Weights of a small transformer language model.
Architecture: RMSNorm before each block, no biases in attention or MLP, tied embeddings.
Each number is 128 + 24 x the weight over its row's rms, rounded and kept within 0 to 255. Layers, rows and columns count from 0. Numbers have three digits each. The size before them is the row's rms in percent of the matrix's.

# layer 4 MLP up, 512x160, rms 0.145, rows 173-309, columns 64-95
103:128095137135138116154137151119106135077141111126126133125161106153161147109128081131158109072146
095:140074134144139105141161123125144133115107108146114149128103165084074149147132161089153131134140
104:143141106154144090108093103183099107098066088086125143117126104108147094136133140100132132134085
093:133151128158125120122182127085143073113153142143185084125124115130098059121130118182086125120152
107:104151063156151144125155168147123139125146139078106140142160118128179129103133100124133122103087
080:110115115138131129118078120100090150147101138165127168132126132071161162132106134181124114160123
105:118105142082075137072085108100131089147146131124084134113090116152145137131118154156159119132103
105:161111126119142120125121102129104082119114104177134171146126137139132110096106118137124136110142
097:135119119108167109125148068121159128133171103104145099125162121124114110138165108097129094142148
104:160134155139147126169121102101152094093106119126130186103156143138134139085108131089145072074142
094:145145113128098111126109139112105147079113150150079129159111144129148090091150106097096136136151
128:105106109151090122112198112152107166124105137108142122125137083188119130121123097118100123079149
096:138095169106111140124117127104096160131145117099147120103111123126112125106103117100128115139134
106:100098139132118142140101186121143166105139121150116159118144130120091117137081182112144106127073
075:142152146119134140174104091083116115166148157132121099099123149120136098139128158134124141108079
105:170111108169105140144114057096128161143130154101116124130164151105141111147167141152132123106120
084:118149103130124135132115152133063132150125133104120144178178097115090121050153110118138107107130
081:135136130115157170158133167164136128160117152120110116112124100107134125105168150148103131136110
104:114193084139108142145167123132137137169120144181142124137141134131137132148093068137123126145086
100:145112142164183081154101135122127071123082119128141131153138145122125132143152064143129127140138
087:107132108129125145169152138152082137137128161114138126083146111156157127114099137146099113174096
098:144108126170130156167153139107115115158114185095105124157156142154153100094126197120131129122124
110:139140122155131125136148079136147102162147129103144145146126087129139164134091151119137157128125
096:123112117136174127105089116051115124107110134127138098149137133122100138114089121098143063128127
100:143132148173134089110171106130110125145127148128118107116077109065139123125172172127148110132100
100:122109157095156131111067136116101167174149106170152145132103137126126153131130137143133117099139
123:125148095120100108105145113137101098136101167113140118165095135176144141123068126156086151125119
104:116179130120137132084142121117106116116126156133131151135097142142124146146137102128126096108120
093:134110156108159100118104135126151097179099116143131116142130104083132174142137145123109132125147
091:082122121119107174100102166113107155095111119139117102078144141123135130156112133116139112090131
095:123148168161149097092134118120126131124145102122145138171142152161132106174102154120113143113172
090:154172124169138129115090093132105084101138133129153165136122098166115111117091160140162119149126
108:131126137130093125132137154102135109104112157070133135173101124164105145148137123060135134098107
113:151145114142111114155131184109139150130152097125136167151156109143082158129148133118118113133119
101:155117112119131131154104105145146106148141125161112134124150107062146127165140126115102117129140
101:143159136124112121151117133115170130128155110123131104145107097107140148123132095102141164102148
099:116154109151098114136148116091079128139118147184116146207114132125141094137106130141108123144091
111:135153122155141140143100144095130135174140132140119094152083142099122149138148210161114125162106
097:134166093129151133142149100151139151148143126137117151156111124126127116148124145111136117071133
093:140106167126084123099136127112137127131124172123145101140145083117124161128099112103122147115081
115:128107122101113119149148147191117126147139147121132121151108089170117143142117101144197100102132
093:140171118143112164149122152121128151115161098135119139137140147102135073149114085156133137137132
078:155129175088148146124120118136103128170151154175134120141110134063090116143133102140104132114140
117:137142171165125132147121126136080138111102191107139148145113144136146115145118155133107125129111
081:106116162137146118134119131132105142111134097088134082159147114120162127141150128101150147136180
096:102115128114173150161079133098143173169145135146147132097152147122126150143155100136131102151145
120:132161065145152131116131087162151134155129114094106121110113127088134116134143162108109141125092
087:143130128124151162148118164144136148103135164144132073102160144087080131111093133110100146186159
096:147121114099140129158123134069076108139112145143174103147131144144148185122126119128116129106134
101:159182180176096137121158150134138094119127138129152115156103085138102142147104133136097177124135
088:145117138144149136163084144154140105167106163147153145160131126134153152118113149110103166086172
096:099122102114124169172078129067140111151131184102127130147115112155099139100144121112161127111150
087:112147145084110063114175116152091127106106152148136132115094169146155126159125106163090087104128
098:154109121091139116149147147150100107145157163140150114122084111179129135099137161153110163106144
105:090133083116133110108138133115136141103120137121135166155128149114153120162118130129172151091078
096:119168123156142143103105087089163102114176141096180157128113083091133145093138170147143111159164
102:080160128132155091147057127147120127146130112082173116103109146133135150186120146140132111141115
096:114151168103154116143142110184143102119140139145138128134159131121118110128144115143115120153145
112:109102107150116158161135147140095140080121118105130158163088138145118121116085143182130084082079
102:121152120133125149130121133093124136097114121138099128164088155124125099127146114162132122135144
066:119106105085119121100121164113101141093164139110113150134176121093127116137178071163120105129168
098:105136145116094099122124141141101144124118143136116125141160154148088082139123144133134151110119
098:134074123108069116129141085153163134136118171133118151116120131131115123100111120123145148151182
110:138139148141140152106144115108134123111114153145152157131081144148130185105167134125132173114056
093:116169145120152143155134117123179127137179155132159163122107158110126114125109149111132149084146
097:102159174108105159160174117129175130106101118141104115119098112162135094136133089108153110127136
112:129146133117136126090107121144119151145126143125122127098158157125167156132134141127196136093171
083:111124133108163108139147125105104128139096135165154079101160130150171166113087126107154138082089
093:162089103082135138121126105075130097117121102132140117101094115089127151150179113097160117116139
098:143132141086115161078144130144128147127147121161126128155123121068126149184150155150132132178128
088:117148105153108110129129113128144110161129186112120174142087167117142094139128147124082129168143
105:128115089152129137108137141154140132107146133074114080113133105154149145098109093156182117134134
110:100094119130141101143095127118105126146155148154171136119087106141120136171178119116145079144105
107:112145162154106143122101125133144163121090153111110152115062126125127126133085115114174094119129
099:145127098104137141119133155121146124133133135130096127103156137107103168081150169175113108108191
110:133124120118132134098093185152129140110086133130086102114078078115110157131124151116155065144145
094:106122157098168108121111104111106120133112142147103128123160111083137103127118127124127120104137
097:107107141144204151133143096136134086147152127121099126128147135128142151110124126140172099173128
101:092150131125139156110120123110157145115118101131093135167105119131169181138116111095104132113117
088:124119131110133134098096145138133097075083142119109114142131132140156103136137101122134123111103
085:123095108125110083118155130111111098117161143141151160092101121122102092123155213082129174091129
113:186100122166149120131119083167115116146134132124173145163132129142131150136101153119161168065160
102:147107136095105140072158192132109114140139132152138087131081097175149125137114158140141156133153
117:107115141151129128123123152153084191142140133082130097107111109119096153141131140145098137117131
098:149120141126125128120096117125123119113149126129133165115112163134146129109137165189179118134119
092:093125091092117110121081128134105145130189126099142121144130137128110124128182112159132158125138
106:148127111171120125126131179148094101099125133111106153139125140178139112161119153101126107115139
115:142089138147099112119118108115114081143091127179156129180097142142162153124090131120129150126136
086:146109111115110125121095094108152141153119139144138091148171106095126125143155124131121120169165
100:110124134090156114128103112170166119135137124117127124219163091147117110171160091143145111111136
087:126113136096134134120121132099127137141179069122133127130104105156099094104157108120148151098149
143:126105104150120113091098168117142148165095094109072167124151133138116142136155127173089144109129
097:097137117103122072125077132098103169163118106136148081131132113121100130115130137125111093133117
086:112114116124165166113116131152133113113097120148080122143130130127104139103151109122143114137119
083:171091134080108129140165135117129097118169147139089149112140110160145143130125125123141093114161
092:097136106143105121128170143150125111146128113123079126106144153142172130151095134111127118155149
104:091101101090139134141158053115150102110148109156088117122118107130060097111140092104097113120104
107:189107182102076120159171093154132109120147135150133145129157149125162143165091131150106120127144
103:150144121148135090114096126154116140119139162172140154150158155098085114101126162137149129139161
104:122150135144144136123099138139136096149174147117145139137115111103144112128162114120157119109124
108:138136143152117191102181103095156121167113175072152122154143134119133127098185157147108150079100
089:136130140080110101084135095167159145159133098111128122143118136123177108135111082145120143096099
096:116133133107172140092132095090125135165137118128136072129100111117144115122140089169106125079124
100:160115105137113112154144110156089161137094123102186127124117148139097140104154106125147135145147
105:109111137115127174106111104095117119094106117079127118140092159134139142118115121121129158154136
107:106171137143164138111136115162135169119129127093165174123165129123126145139138096120086130128142
104:119160121120158161166128116162103176116096133168116118119136139129135130104149114153129123185154
117:148127117137095126111140154188113128110144114137148083154123106133088083153135118097135110107116
121:089169199120105134130159113127100171150106105142073165125098149110135118149105105134109129109111
102:158148120156119118135160154113129142106115147124202105136115155153129104109141111131107120118109
095:106136133146119118117116107141145108142174081133094134116114127123095152114148112139117140141141
107:060142124148134136174143092153104110135123104156124104122160142133109146132117128154151119134096
105:122141144143131125152125120111100136098125125142162096060150080120075125138138134135113152111108
112:139081116085101133105160162112109155148094149089135109119105132126147117150119112115144130129138
092:141091106089130081134132128109097111122160106189143113108111110136122147137104180149112139091138
083:075110139129152108086113164148123105151128115174115124192118167086157099087147133125113147116143
101:145109107083168119127105155117131119175136158111144106123147096135163117157126150101117162110145
111:136123147132081126096153165143100116144109136112090134140138152121162125130182117149135143119158
103:124129117124124110128156094109124136081127168164109187161165099124125101090138121118148128125121
104:086141110137153139123140079150122117140138121142115151099096130104128136151152174167095127123156
107:130115116059087135126116147094098092137154145151060102129135109116116097144118090153135161148081
116:146107151166109118094125145124137115147146103155126164151095117150150156146128143107142118110172
086:133109155140159118117176156138154108118118135092154160097128127101124110116134129115113112094113
095:151131137148145105104146160064112104134135162119174133165112145142108111111119176103114151079103
089:134129169162118131117135123111150127144151117128172107148139100176121155160100109167097139106162
078:131155072113180154134080110111118135120116110099117126110155150129136143144171106164109115094102
093:127114122132104173101110147156115084106178127151117101104156148122142130141117136103116122152188
115:122138128137126161155109158114096131138124168136117124129109115124125108120123162165110119131206
093:085141109161131135111126146143157103092101130171114177136109157139115107115106170128166097095116
112:136136133149143138127118131161116095116143147147159124122106131075130121112128168130119132116081
100:097178130109138101125098089162154131126137128153152139132117105083108087145154161123160111127150
082:134111171131108121113166122118142120182094150104128113127125127126145128134133136096174129139095
103:143124136147137141101102136090129120151127147109132106160184132130111137138092130115103144137144
098:131111110128072126157044125125118152105146137156091116133141151139137090111170126113157167160126
091:142113134119113090081128113085123161123146075113123090130108148117158141100097098150138115136147
101:124137117134117122120151158131091157135141142157121153149137124126131089166108149101152150142110
096:135150130094139146144082126103133102104110173123154188142111149125136150160110095138112122132110
# layer 4 MLP down (transposed), 512x160, rms 0.134, rows 173-309, columns 64-95
096:167187134154125094126137150122115148153131129121129156149132127108139117132092106110145104105126
094:149166118151110131133114118122188096098106145143122114136138154122106104101116149166136127114133
103:149134172126126098117118090140076153109107133114064104080086126122087099121173125115113128110126
095:142185087111064096107173151100108105136131122116117106117087118159125130113109127151101166139127
096:113183106099148147109139108164128123160150118102133088112156145111181150107127149144126126091083
093:085139121102140164129121108115058087129111136145124155120147093152141140157086091134108123156136
108:114129113089105143069118130142094088137105116132118112129111135113129108162108123146148140146115
105:151129139179139139125093087145088097149128107135146121126117135151142087164127086110124153128102
099:175099108115152099081134104080130174173125107139124145124140128130065149145164123107140130142119
105:144122129114117130129086106123136091130069134122113180105116139168129122114153106074111146060134
093:132124164151126121120144140110165148159134149166118105108114111108159110134104096116100143126112
118:120112165110147120131155099107142173144113107118117121118149094084136137110128087148087147118127
111:158073107106096162127107148119147196107161108105159105090110090159112111091088109079149114192123
103:098116149150141145127088116098083147161137130139087138102116135150114135144110158109124111117113
074:124156136135098131086128138085182150100141072125159132100152099120169131118122137087151117158145
107:132159143091161105181152109144099165137166120100135110163125139126085143067136134065129120115183
086:097155091170165148155099142150109082099131117134147104149153095096143128107105087109127078136134
072:149114104141167108144135115150132128135116109138163141113153086110136126152117152153125145140175
100:100180131132087136144184156074093119102100157141133117152110145145101123147122074107123129127108
098:121155147151127098135133135105148158108114100108124114128125117164122141139164121137094146136101
088:111120115190114138129098158134145111167147174181127120131103148144127113125085126155158103119137
094:103112112170126106140107104175157114147125153126147100114125175139149102114115126143162147137176
109:143163149123132095094123116162106040096146115111129156173130139139115156154126133107144174151135
098:135133129146139133111125177114088107152111120169164142120128107154105146121106120131190135126128
100:131113130116121161120126136161139138147115157146169104130101144112151117129141155126189078156133
097:151101161108182118178116135091101194112148140140120150146122140108115135102130111147109133121110
117:116098134122128105118180101122145120145094181159102135113114101130124159136116134139114121111116
096:152162121125133135108104116164192111161087135106146156133119131093165115132152129129136111147158
096:141160125116150090146107142115140104170095120103148112141110071135152120158152140109092129126138
095:158107120143101129143086119159113139159136126149152155106105144077134106165130112118138186144100
102:178189159128143135098138120137148119154105125096166129187174137160127124117155125150109110120094
094:124120126167165138117127106148112130103122147149146084123096122149132137118103111146150128153132
110:122150146099142126174132145101176143090135158096142141193142156111107168130120112146116120084102
111:164106107131123131092087177132117127125128164120131152143119115119113166130105100103164144109137
104:192146104136142126138112116131141155119164135097126077169125119087139159122195134142079103087132
103:092113133099071111142135077146148078176124151140129120101137160127168115150115102110110098119135
099:121143111161160115138124157107138116134124133145148153135110121199111127131142118124126123135075
099:111161102130114147125071115132134132129170144135109135129129158129135119150101164105107157161132
102:158185123072136129162153128117153149138125097142148143200126147120133160119090166088126127111099
089:134095105159140144119118124142165101072152125104112105118156115126117117122131094120152172148145
113:096093080109104117136145162188124119159120154125160153135090109128132106148133087177154114105157
100:163149140125114109128122179134146163110144133130132124107130111120126124161166156139116159137084
075:104122132092119145140134131135109135122189122123101152067147130106113122115128147139097133113135
119:142139161109142158092118108157117110094115126149172153135130153089133098139147096126125094114113
089:127146096117096176131123114150085156093149096157122105160118099110111129151129106132159075121147
098:134126107115147129138084152119118188155123096170148152105138133170133128154138151145120130160185
105:114174093134140110138124109146148177139129127090117126122138148122160148110133129098157129163109
082:161171160086132121142135111146138141118141125096132124119121144122084155108141185131130159143172
102:144103184137120134146142172129123098106133111125053124140119107150127134088143101108134139137072
097:132134179146140090119144144098156088138157138114142134189114143116092105139085147132144178136158
109:103092138164107121171101152155108117162110200170132158127102132107144170131104134086170158123152
102:112135087129118140092137121146113133110143150114089106145096149116136119113145100132118147135157
084:129132152106139091121150159144135140115128114148129125100139125157141140095161094114120169136107
105:089116146129091108155131147118062099144145138159144138092118121145143181145090117133130151149158
108:117164137076112090095130136106131146094126144114094164171129142112146115119098161104153139145116
104:155130141160161122111144121105160113111140115144148178143098127119137091105144140153133119132137
109:083139129150147051131099109138147136122118110066112102086147135130125175161101151127130138098103
108:139170180117132088156174110109148128115141110159125120161166116130132132080150148160094146167150
110:101162135129132104144086129106111133155129135078087145107112111146119138112065127107160138132175
100:138164170103162122131098124098179172118114110102141116147107137121126101127116085094124143129088
066:108113091136147101102101086107118143118150165110125153112112118152134126126141132112162070098141
101:136088137113119111124144097128180123120133170118122132124140125123086119141153171144114125141116
097:141108121151183135105105119109112131111140098131148121168096138135122090146156114200127146132171
111:123103140129144124117128116110131126125143156127116141134120090124114133113079111085122114127095
101:146137136136145090142117153102180138119178136125183142148163155128160132119160130110116153136118
101:144153110121105084142140150123154151114130121078149130119157117151091145152157130113137162129129
107:116127075103130141134126110139097162159125103120113140123105128113119176094134130118098136114137
088:125086092107133143094097121148074130167102149115098108131129115095133133135111095133159096086141
104:144138120094119130120158119105172120116148138124130126122140142106095138110150139105129115119110
099:132127162112108104128152175133130117124178115118148123152129134136124137144151131065137145195130
093:121165150128167129143135081102175157103153134113108139133128112134122147116153198112116076200120
103:113137122126113109108147084132116128126117118072164136072111100135150138120175103131172098108156
110:114153100115118162112102111111094105149155165157147138114141096101098088176097113149107076090093
109:086156157144112130149068110124168143119152123122140177139106152137095147142120106099167111143050
103:146102116105104130108118151142139117129141136116109142059097144100111137099099156176157146078162
111:097123136120114137193105150089158086097090099126087091115121130120100149117140147118151096130106
103:112117137111124109135112111126093094144102112136115125099163144104121119117109095087125136127113
104:117082086140140155152095121125106105148146136140146142131099154091115127133148079143161122150160
108:140169153127108121112165115111172154094082112128116144121111118160146171112117159150139140117110
085:115180145159101120136135118143172118133126135124116115133082123142140142122128132106120156110155
080:144125154157143142087103122146111113105160128126135125110100129106042129130137160135093121134138
112:159097163156116151135101102146114144128144123145164119127108141147108129142118131152133108094133
105:144107151107114113089163146093122195118146152094144105142133125161105122139101122112155158123139
110:107133112157128155142144162131125178124134126098120148136143098141096149131138146150121140137143
096:119077105123173123116146126147119103099131117145166122151150153144127128151084116094199114155163
093:184088117139119152108050117133119170107157168138137148124101152113172098120141147136104133109095
106:157137118140127139150152168141108129123127137147118143108144168098159087097140141135151126126148
112:098079115146149159090123127121085088095119138157149135140147143157128129112089129118133116153128
082:095125119112128170080137114118143117197136100176114131167134113125106137127116089154101115146148
102:167129137148128092092137139130144169143189146135130096132096087150102130141131156149099101122153
098:114104107090144150108115133148117100149108127114134150115144122094124047091122124092124119140153
108:188147090152145102113126165119138130158122127129093140116153123132121122120158124154105125109138
101:080101109127139134134114102152056165130101126129094101149126134134094111139130094116138058111143
080:134165141118100122123169151114117166118161137099118113094128139069124126110136094105140133147120
076:147123088123129146106126152143115117175168151150111144111128144127135155115108114133160138132137
089:125155116119115121145134140128170143117122119111159122134122152159131132109100085143122160156131
109:110138111114135149092134099090131127134146144096108091120135121136125147118132103152124121124134
108:175128143146127096131127137152140100109167135136147109150154155169134135137116115163099120119125
097:114123138122118107148113136126138174126151131146111120121112116151106126109130124121115118124152
103:148142154119115145134113208164150107129158095132167129101127097104112110143153115094141109136116
105:143092132120101154136166146138142120097148145130117128131106132113157144072085116074103123141173
087:152127117073125136161121151096160171116122082117146132140150077135136142091147140110169101144057
100:129109124107158132106129106118108137132147145125101143114116109152165148098115085128093141087109
095:151142117096109146124179176155074109119128105133090110109085144115097129122166116135145143096159
105:113111147132128106128130110072156152154118114188166119138123163147163120106091136168124112106100
106:133150095152140145121184132118144122149142137069171148145156139136125151118115127146163122113136
100:144116109132144137122090132146156127065125088159100134156145130140123143125146150113127118171118
113:128131090140101147106132137157079122146132098134139114126135153120118108154116075093150166109151
116:143163159118123095167127142129133152152106058126054172156100172097136093119114098150122114149153
093:125121137181099087120128150111075129149130139113174079113147145136148109129138125100150128107098
089:133154143135143101114142112102117137122146081104107137165116105076150120102162133115102145133142
116:122191132152137103170119087140143120120124096122127162141153117125119148147121092105132142122108
104:116105129141132116121155098109064109123147140159084074064085085135162104130152136135133115108138
108:175094161093091140130097152134125117136148137121106132111087159154128124121135130120124122132105
099:140100172100127111125112098141093154152105101181081156127117100138120129148129157163103140173111
084:098091138177136150143106129160130156144094156188168106151114158051155117108140134095146106127138
104:114153118140099120131137108112164100169080113106120164148121100132117166104117195101102101161099
106:107115082114061166121160180135116097161113141130131121122124145125094146131128069148159117101140
101:095098100160100120143139112144110113140109147152130172155133106117127116119102113149122120136129
105:108166095145124112162151103112146089167130101146130112145107148195109136099166146129078168136155
107:117162115075104112166156171095138152108140120103106150145141103143116168138155145144159125124112
110:118124125135090114097095169130119126170120119172086119130114157091131167146138119099135125113142
087:139116159131115131166169133107134148088133122145114177117169118125145173131157088074170130101093
088:131140127117152133091118119126114132090151112102151086156121147138087130082098138076127115141141
093:105130127147117115143142144105106107145119125156123134107114138101135149180140137184137147117141
080:106132093185110107117098125110112121149166124153169109106172123117128132111132137179159155147125
091:102168105085124183083166127124115127126144101144157135090151149143116084126135123126125139132178
109:146170117090119174129112136145098145128143143148143157124130147121132114126112126150127108115134
095:154122105146161144171149117137108159114106142147164124110097139121134107146114092137190131131155
112:129122186110146142144117157139110142141154138129185104149098126091154109102114130107137081109101
102:137129135119164109143141086106177155133162098137135122172148094107142151153142125156089127102144
081:155160121111138160091126118157135083151104149163141142146125121112152096128187114118124139102133
105:119092129127112142094121147108116143149123133124134123149136156142122108115112067131097130128147
094:162084155120130111160129126139176195129121113139114104144146115106116096128131156132091108096088
093:165130118129130058147114129086145159127153079110106104137166141118126102125185136127136128146143
098:083155154110121106141105127115137165136132121101126154150135113105146103116138107142086157133134
093:155158136098149129162149090110130087074116109117105167127163105158150151141120134150140157141139
# layer 4 MLP gate, 512x160, rms 0.151, rows 174-310, columns 64-95
102:129138144118109091111112118125164109113148124142157084153112109206155118163150142112138156141117
093:084151131107116133126142143165107141101129131150112116117115104159097152080163150120118134144129
095:117112143126094124144114144119122161152111138104088170125111105142112125151142131154130123141144
111:135099143106149134156118123078134105165116157141181096128139095154124125148110114112103106152128
084:126100136157134119128130084108106174114126131128141107152098135087165160126093119173122093154132
105:129080126124100154152109135083119140131149142123136126133132121097117146102124138143102100113124
109:171131085134153132124124131091124110112111119145123194158137137141084101104124116137143112111158
099:124099137146143138110092094124147114140162145124159085137133148135142090108119144124159119142144
103:165144131122151132134097131085172100119131121150115130107165141132126136072134147132124099069156
101:103129095137170117130105133141102171096112159095149118119130136090138144097149155092064130134122
112:160169179106126119145075178089144100129143102164098123158114183074105158122159152146130098139103
098:125085151132103114108164115130142135129101131117115151170147132125127155091181122154102145133111
109:087135159139087152120124123151109137116135200115126162147153103133136126084106105112128107147138
074:095189109113076130102137136126141125133140142089108115131090098138115105137141120122135117092170
110:139182116166120132139136149137128144136150126128140109090120110137091138132107132137153078134135
089:144100119103124108111112109133143141115187126184126112103141132113127100154128110169116153056118
077:101109146153117150128103130158141153112103136115095133071130137138138150118136125100148076106104
110:138152141097130132137146090154132139144151152194134147133157105114098147122114128131101093128124
103:105153105117100145108111168171146175126173123135133082125167121116134102147119155123107126150152
093:118106158113099132158102109116095159096123151120092149093156137118157126098150129160130123136081
097:133152132156148148126151157155169130108099165121103174124131116131120133127080213145109134144098
109:147106103117114116172118118143091123101134128161115102155124094134086115123147109112164151138135
098:184128126082126115133147093104132150094104173158160117167123143124172149100102139160118129136105
102:148121087130141116103128170126108129153135109125132137147127146086152126107143158113138091153113
094:158133085134158082115168128113131099084064190116095131123143122163171115109162114110090131134151
121:118141114131109081149125119139153130077154122133142122077124111135181111101170134093131127127151
101:139080096151132108160102143102090124115139131077146115158149119130103101096126168117140166137151
096:141157105168114147129124150135114160140158100142124078161119106146168079142145113116100130102102
091:131108105128113187123119198092132151092132112089120145115147108129127116148135138126134136133159
099:177132151137122159168176147119119178169077126106102139150146128146136158105137111135128140127104
094:146156122189096141093119102139126117062104125111122148143129108174130103112108156132144119159100
104:130122147133186122121119102121130132109147078173116137106166117092169104095147131181099133151140
106:167123133124102134154144180109147163113162118114133123149132133155088157143116109122118109143137
103:135115174120137148135165083135090115063101143130144129135090094118120177104118101156123146131090
100:152156147153094141138161152134151099123141134086125066089120132137138138077148110163107136127121
098:177131115111138094093148100159132095133133137141120094146132096150117138097137099116132127137137
109:156158099130148150194133155140113137142139096165106098135121138133138119121134142138094163171098
097:116096174149106130116092101117137136117110134110129119084157141117151118102176114153150087163145
085:151136097094134146122119131120155111142109119149123147170118177135140116122098125139149116139137
111:112111168117101104157149168183132129149128132126157115143083062159129140125128108133160120080157
096:108100124131173120101124138130145116130121142100119114137143143165120188086158145100126119124159
078:125145107109127141158100159117129104103149125144135100121146147133119108102146083155157099105130
118:122129117137178162107112152140126130145077157137089111145157158160115118115134132126126126121128
079:107167149143127145153111141142102162106144129100120066121146124152130123137168131141132129127159
097:140131163152031097124150086151150103094129108133109153164117115148139107137111149111117125146122
113:110126142091109140138116148174114078089124136192177108136139132138115107138145124134165135146127
087:154109116131137127113171119111145112203124106123142102145168114165134167144154150106136143090130
103:130145148120136131114123128170188122116116123165154097100136090139147099173125183141114102156146
104:143167143150109112147184138128112120101127121115153132140109090145104163138085141121127179119147
085:153120131137154126176082156145141131157139165129163139153158135131145159128114141115102165102159
097:132134114147140123179107156057131143129161185090146101132152095164129165102141157156158141103134
089:161179097132144147129085118106149124088146112140151111117077119137100123158128161125141128136150
098:143085117084141100191145141132130088132159144144164092112118101161132149091114156161105174105135
102:176133164159128135149135119121110134157149118130116095095088109127116121103147115120074105148151
094:149138144114110136174150145144120162120150094152118159131141134165097111132129075142123133083141
102:151121151095105173101168126124143135112150157170119141189152141113102128120157109145118134119169
092:123115110139109196118140111105124131126111114082085167157117141143156146125108133110127124118128
104:122113084124084123115101105151135150107155096110119130121106091132142153129120097161131135123161
108:123115131112125134146131168152145114060121115135116116110109122169123167109136099089086100110128
071:174099120143127163175141184098139157154134128083100137141141125128074123125166079108145140132098
097:116144131131133167091109167111207137095176156124116146115128137160129129138098104082137114112131
099:162100128167137164142095102131112168123119161102125126132124091097113134123147177132161116128144
106:168132140152145136117150132131127129111131164093132140153091126126136179082154163139125130132074
091:151084104142132098139102123107099159150097102092098131128121096150117144108159099158115113125080
102:148112099147132144090134132143116141138144131082164127159147142107158144101122111139118152134093
108:121162122093141137159147172122136118116138127143119189167141098133139134116124102165135099164120
086:117129117135178133166137158125120124111126117167136094119180135142174148106112178127102131118106
096:128110123184169117164130167185132153099138126110137117128153143138168103105131110160095118121144
099:124144102168152086172109098156133122099130183083113113094114128152095104141093102115084113086131
088:163092135133114135141143155132096130085089118152104089119129165136105152108113131133162137046100
108:111126152126163130136108145090115079064118095147127103154122146118097132144115158114095170125110
112:123126106143114116141151090151107140078151174091092105077136111174129120117137152103144060117145
116:105139183124111154200134159139131086102144118117103116115131174122150129139094130159089115135110
101:161127155111139102156118152131111144142120142117091137153106135095132126093176150147093091073163
119:141166109150121147124101121138168148142172124138139100105125176152101104142116152099107150136170
093:110112157130142118128164120117105124127116134106098116102152114103116136133123136130133102121110
097:147127139153160137169148116154124063141102108104121134168155113110167174110105145131123133162131
095:149080137129130113156139134115106105131120155127145133148140121125082097132129104149138120142103
084:154114125116085129104108106153154146128128118127120115138102114150157116159182126082129162137151
087:145186147136115162132094164098135094167154167146134136157080150132100094136134116125120148138134
109:141133170151154115153142103134146117137108088148126151122132129160134099131101100165150122098191
100:145119106113138163118161131154120109115155166131119117137077173180099103121087107102144114123109
117:158115116129147116145134136125158101087107116175124149164166127121139090102126147112145128127151
112:131121137126097128127135132132121109079127147112122151145095154120147090112165139146107134161129
100:074136086081113135122110138113126103140124125149134124144161125169099121107146155082161132118144
108:127105137133145152178115135148110116108156108143133089131158139110126097116096154149137151152134
110:156137133112110088107137119063121094160132132150185119165134128126141158127118118103112133154156
087:126134110177113132113166179154112127118151133101145078139120123155109112147146168125184144133128
107:108150108146100152140129159177109102101128137114125098069127125140116119144097181100154171142141
088:157111144086110147158126132114146154131159086120118134154104097130127087114149116136135111088164
125:149146151112143136151145075131133095089174151150187091149120141120168131117101140085155116130131
091:122125113138156101155143118124110160107116101147135091136130117122098146115100106134067098109130
085:083158122122118113143117155100139130118163120097097144123112126127134121155156098083125107106140
080:125132108158076130091123115141097163131099149107110163143154153128142102141131137107114102149105
093:143133113119142135093115141115102169119172150159132118093171115138089121126148127143103124128114
112:139137158130097145126172156150094103087099086121150139122087157126106164099183157104119131111143
106:134151119139202140089086138112132131156132106131123104129145108164138121098126164103127145142124
099:123107154118104131149142124129117173127117124136170117170090138105109116129116128130105165153100
106:103112118110148123094117114134138092117129082108107174139139115138119150129083174118107141145166
102:104131111127133166138098112114154145143140120125145126129148129162111117086142105114117149101121
095:118136133168158109176105163123125167098151139178078114126114132131133149154182133099142114155142
098:149134120185130146140122158148152089136146113156122174123158166133085113092110158129128107119125
095:145109113149144093165141110123107129143102097152144156168088123153113152116142163108138132132142
099:138157177155111088134152150124124129135155117131124147173137096118116109155110153114155139106139
101:100121183110097098132134130115140123078113104114191091095110104130116117130118111141139172093101
107:103163145123113162161125086130086165140104145185145106139164139138149166140133094139102162163178
111:146140121144101115114123141174106136098133111140111098153134116113111088158132129103124105119116
113:138124105115104134139117122120186132093115140113132150165177133094120162105156137162125129160104
098:172141118130140095119177166128138159097126132130172137154136143182154131099131078153134118122131
102:126138136084156105162154117126144157092146125104160121144158136133145131165121098117108151114125
113:130093111142146119131091116103149149119145125117104156127137096091110123132142135091131184111126
103:151160120153141112144112134098108124144153165131141150103139124107135122124126129130073154099108
118:149095113151090128147128089145132116123098141120122145149130157151131122104175163091065106118131
100:147083133129146106135099147153153128102137177090147101148107089137169119123117146131110102095168
093:081159098158115157139118139129132135138131131137144076166144154112113140109167153152101129127144
100:143122138130092151151181101116136146062149112168144120118154159061093130113122054156085107147104
108:109134169102063163109159127137115133095135116147102161122095150136119144124161101144104136108118
100:145138115132123119115157105102136125114127159158087167173166116117141086098139148115146135124119
094:138122159114143148124126166123113153105126183103136167141193134152150125100083111121165096120123
103:128142166121154120131128118127174169131106134121135170140112145143161140121108155131119083121155
113:138109155122150121103109131122159118167146142124111126145106130109148175136132137112141138134137
095:119137112119123116116158130110096138099131126164146100107122145151154155126141104089156146143142
090:121148140149148117131129146110133101142160102105198114136135125107090128122135144099100107129109
089:137127166151122098116123109146138157131147094150159132122133103159119138120106116189098160139131
084:127134189120109137160131118142120088139130135164139133129139128142107104105079172097179156155119
095:090142123108119164127128182112141100099117134122129149138136100175133116116150107180148138124133
111:120148078138095084100105195131107092099120155131151129152099137130120126145140139123098122152178
099:129136110179135152116123151158144134090142128153122161132107141135162088109145151107128097085143
118:135128124115162155148121132150108104117163137124158114163123138145151120143124164103109138089107
102:160129175104122146138160136129107162137113120078100117171134156153136180116140107190102138140098
083:131105125147133134168127145142113147082119147102151124130132103104140127120119137153115154129147
100:148098164135162139182171160143086148176087120134117125155166093117155141111107109134110074134142
100:095148114103149112125137162130124130102151123146146091111108132127116157133100149132064146143161
098:104155130148172140143136139116140114164160148117097149153130144149130125151150103125118098146135
096:132167138177152068127094119101113164166150152120092113146137131116103140130087107112088140178119
096:120142118162125136112135104149130163121125114124109110188126154124112129099177129145145101125119
105:196112085156115092147102102109150101112145168098140140157124082154106109126143148131136149126124